Weights of a small GPT-style language model, trained from scratch on English Wikipedia: 22 layers, RMSNorm before each block.
Each number is 500 + 50 x the weight over its row's rms, rounded and kept within 0 to 999. Layers, rows and columns count from 0. Numbers have three digits each. The size before them is the row's rms in percent of the matrix's.

# layer 9 attention query, 128x128, rms 0.135, rows 0-21, columns 64-127
095:533469536440515552504418452553532536558548524409550479467517536587533500529497489438531541397560534509525511537434492512499553459481439525454525561472413415503433588518501441476558485495588509
107:456414585418496425522464435560492557550558543433581570458491582542473487442479549463443548437533505497535592506555474436573523561470427487470592591535497513504495473500444422543574469444580458
109:397481489545460555484520576489500418446489503538442521657541431443373370548477586493469483470543536525521455419541526501490483490497512588462488510488447572563561493467419543617463539462535540
100:403463567525400545450467536488566463448456493472507582444492483581500548491465507425520485472426479545405479439486441546634600432473407500419554468537540440454505552476442472477506572425552494
105:395577552520426459520473475480392545453457604557515511439538453453505509529465525510505419513479465474468499467536512456468522479533510485450436482552553551510385535520432503494449518550420478
095:534566450563544508572403461481415541495502483490520493502535515442536582529543433480516506478483463562583401576490497516539502404518577415483437494484561542500452461507552472545458540500447593
096:489535466502533446472513491512462533518536416471530606548492531517530514575497444447508506584382500403573455491484551541455546506586591530546520472450445589454397460453460511528352525405504507
096:424493562546405502472504486543469465451477496464464518517485556407586551449528520493521457586534578495603510526513501500542506449518543557485476454532556554549445552548484493486414534455438427
104:458572463539520557456481524575571521523461517398462536550510470498438449478539462493448473449505495486496466472589624496492469469576441512461610607471479528587503514536349550489510515543516524
085:506450480541439389447517487554469562530436549515480588554527427501487485502582540461555578556436544507552590393500565561570489555505579554512669502532543457511510479478403528571450488634478482
102:462451555459525555499494641409463466404487563503556472463537438569446555600428568527482479460529547475517448484514489505549548460592529470411501491426514413458573546495429545545408517473515415
099:470419524463525530483521513468421485552469543470528503582559552445498322596449570513455485440523613567503511581476465500522485642468492525474493513512580476579534494491544479564501496465433523
101:452419509485617489495513490511559494503524444483598547625575560449538480549523507489522502433498620524523563485549541487636484564554457464509537559445502386556516539491493435497575510449458468
093:492552480503603444487428420516480468502597454478458509575555555569498501536439425537371511507455582431539502480535519447500457516505599565502587545517425498560498519498486502486467549524503459
095:545533616410541360625465512516484505514531481512420509467570438562421517596506506535484490502493484456501499537530498450531555474524519462558499432389407466524495529525496576437423532506520482
106:547468508458488432570550577569507459465449484509408547515425537590414441429540570507443551529514439458537455487579526598606506542478391508495605428483482487555479424474521505548489532439557467
110:496502556501436493612550507489448598462522442548576511594414424442501447482549584527573432476512534600458492508479449537423455509520574509486508497531514403533524521557514436560456535519499551
111:445567579515591443526513487440486509483515519508466513510553487527514546469479457586469477552489544608484475469491499417484520465517508514472463552476544547547467430512501463512452635492535466
100:509510544390467628473462529477487617521530504446489417490412498538577506562497505450535531459563519423521591429486554523463434514462451486446609507561437504517546469479540440544482565532488443
105:478443506577535494515450526493544519564515592467455501433501494523480489520518491412580390522513510526425562509478512526433544573462509493502419516496600526509573462600518452461497433534450601
094:557515527506435499626481481555475393439484480441414492500483507432448566538486495595460482482558457509504465520455399506537512457480514573476472493471536486501476498426498467438515479546534524
104:538562476512368570477499442527426488489439579487480466527532395478576570548550531530453457438441517539510495495476460482362446515398517494489413449532556531572456562452488539603510521544514442
# layer 9 attention key, 128x128, rms 0.141, rows 0-20, columns 64-127
104:449557584508464464497477584435482532414598525566507469522489480443384497539542530575450549541435542508462497477454513372495490450490552509550538512538555538547531494522494495535429492503444553
105:541526524495516506525491543543482495484537522497441572569547576465531508542496550478561490495476482530408447443575495514498533495488555589483449533431488554517445433532546485417433454511431482
103:492503485544517505416513504536469505502536519497548442470481435411529554545584513432543508433556516478398538545503474533468549524498550471458581586488670454534605653527537525526467525492499521
117:458511492589509445562563451535539466476509449502547489472544412451428519568516474493419555477424629557576500436454489507542496540530499515528409520600566518526549472493439539512479548520541512
108:411527500423526565455495474474548509499395492485461515478491541510523489520417445478428602437490574536532538413463493521522524404532540441541460484538519474453502488484556494443461460547597501
090:500535485401436491527547449507518532429463445519575451542478333597530546517476515428506529514531550570561513460449557480519451551493487562520402443530496503403507528458489547392549467618532471
098:610397532524511444546484531493549591539546486621446568421489473420587451574535560541443557603564477461413515461547472499546527491555426465543540548615450400574462521448492580524512499495586466
104:460432463446452480462495493540534547452450460414494438481508446454471516472493415488462491455579567428561533419530538499483539427438433434555476542505502424542505508578485405503515538455529372
103:473539442531532471548559516478552458490421449460484539482560426496462485589504415379539461432498536416511434537508474458451509609483559587545488535487476539619538481510537499546393563493469510
097:502500504572550448504479578429488482541490488475493532433540441507568483457460513611506488509474547448539422441560472540535581499494550468475438549361432486559515545468542581476405472478523469
107:410492521601490474477443550486458565552567466485502566603514459522423468502467516382487537393413456587519470522512523507480541487448472484542465519596484507465488482535468522546500559585543478
098:555501486626501570475482472445520481519521539538518460528492473579535486513362563510499456493551438487608435482497479532371350562586480471517495502479503423386493611433476558531474513483520542
097:553573487616508479541528485490438420454553492470511506477576452581488527491474515480543467547478463491458421602529507600480433566525625487486474492512501513523500543527497417461529472513457459
099:614492512485464493439356508453579533560451461508481456443578383379560502573499513470545469583522483578446588538494499454569530421522510502508546533446517402483567489557487528451457468468456534
108:456463498453490472494522549476485539477562496519594493580417497552500554510542484539508637512477523436441484400500551556513459541496620500441457466538534563460489523447511462557462522572457469
103:540418445555516453532552530560430531503524515399490605543463518493434456461456377513485389426495492511559536575535526508495514516542459467494426520480497500559496624518428435550511508475442487
106:520451576507469563380482388478463495474601551481522540470562526483660482491455418656484588470485570497527560420445609424475455469454552520474479554467503518551544545542484504531480594470541522
111:552603510470410452544592467516471480462432496565576531485469439469583488509522493519565611425474415545439530494499508542490421460475528483494562540490468536474476499553502603495513493488551587
099:499454597574544512628483490506433533513402477428479518555532508475497413443470497513450547494584500580495531557454504383587455430523525513439407501539514427448485516467512419460536561496360540
104:556464476486465536509422455470556524571392493523488497478446537476516503480519492569467531449521488540528424494446527468503501409415442539445548507500554460468482489525357541498514383505503498
118:487434529491453466435506406481484400496446449427442433533466416471575524456448515389478464395550441515531471485439517541504569455544489508499385547556532478463574493479503466542490477438457471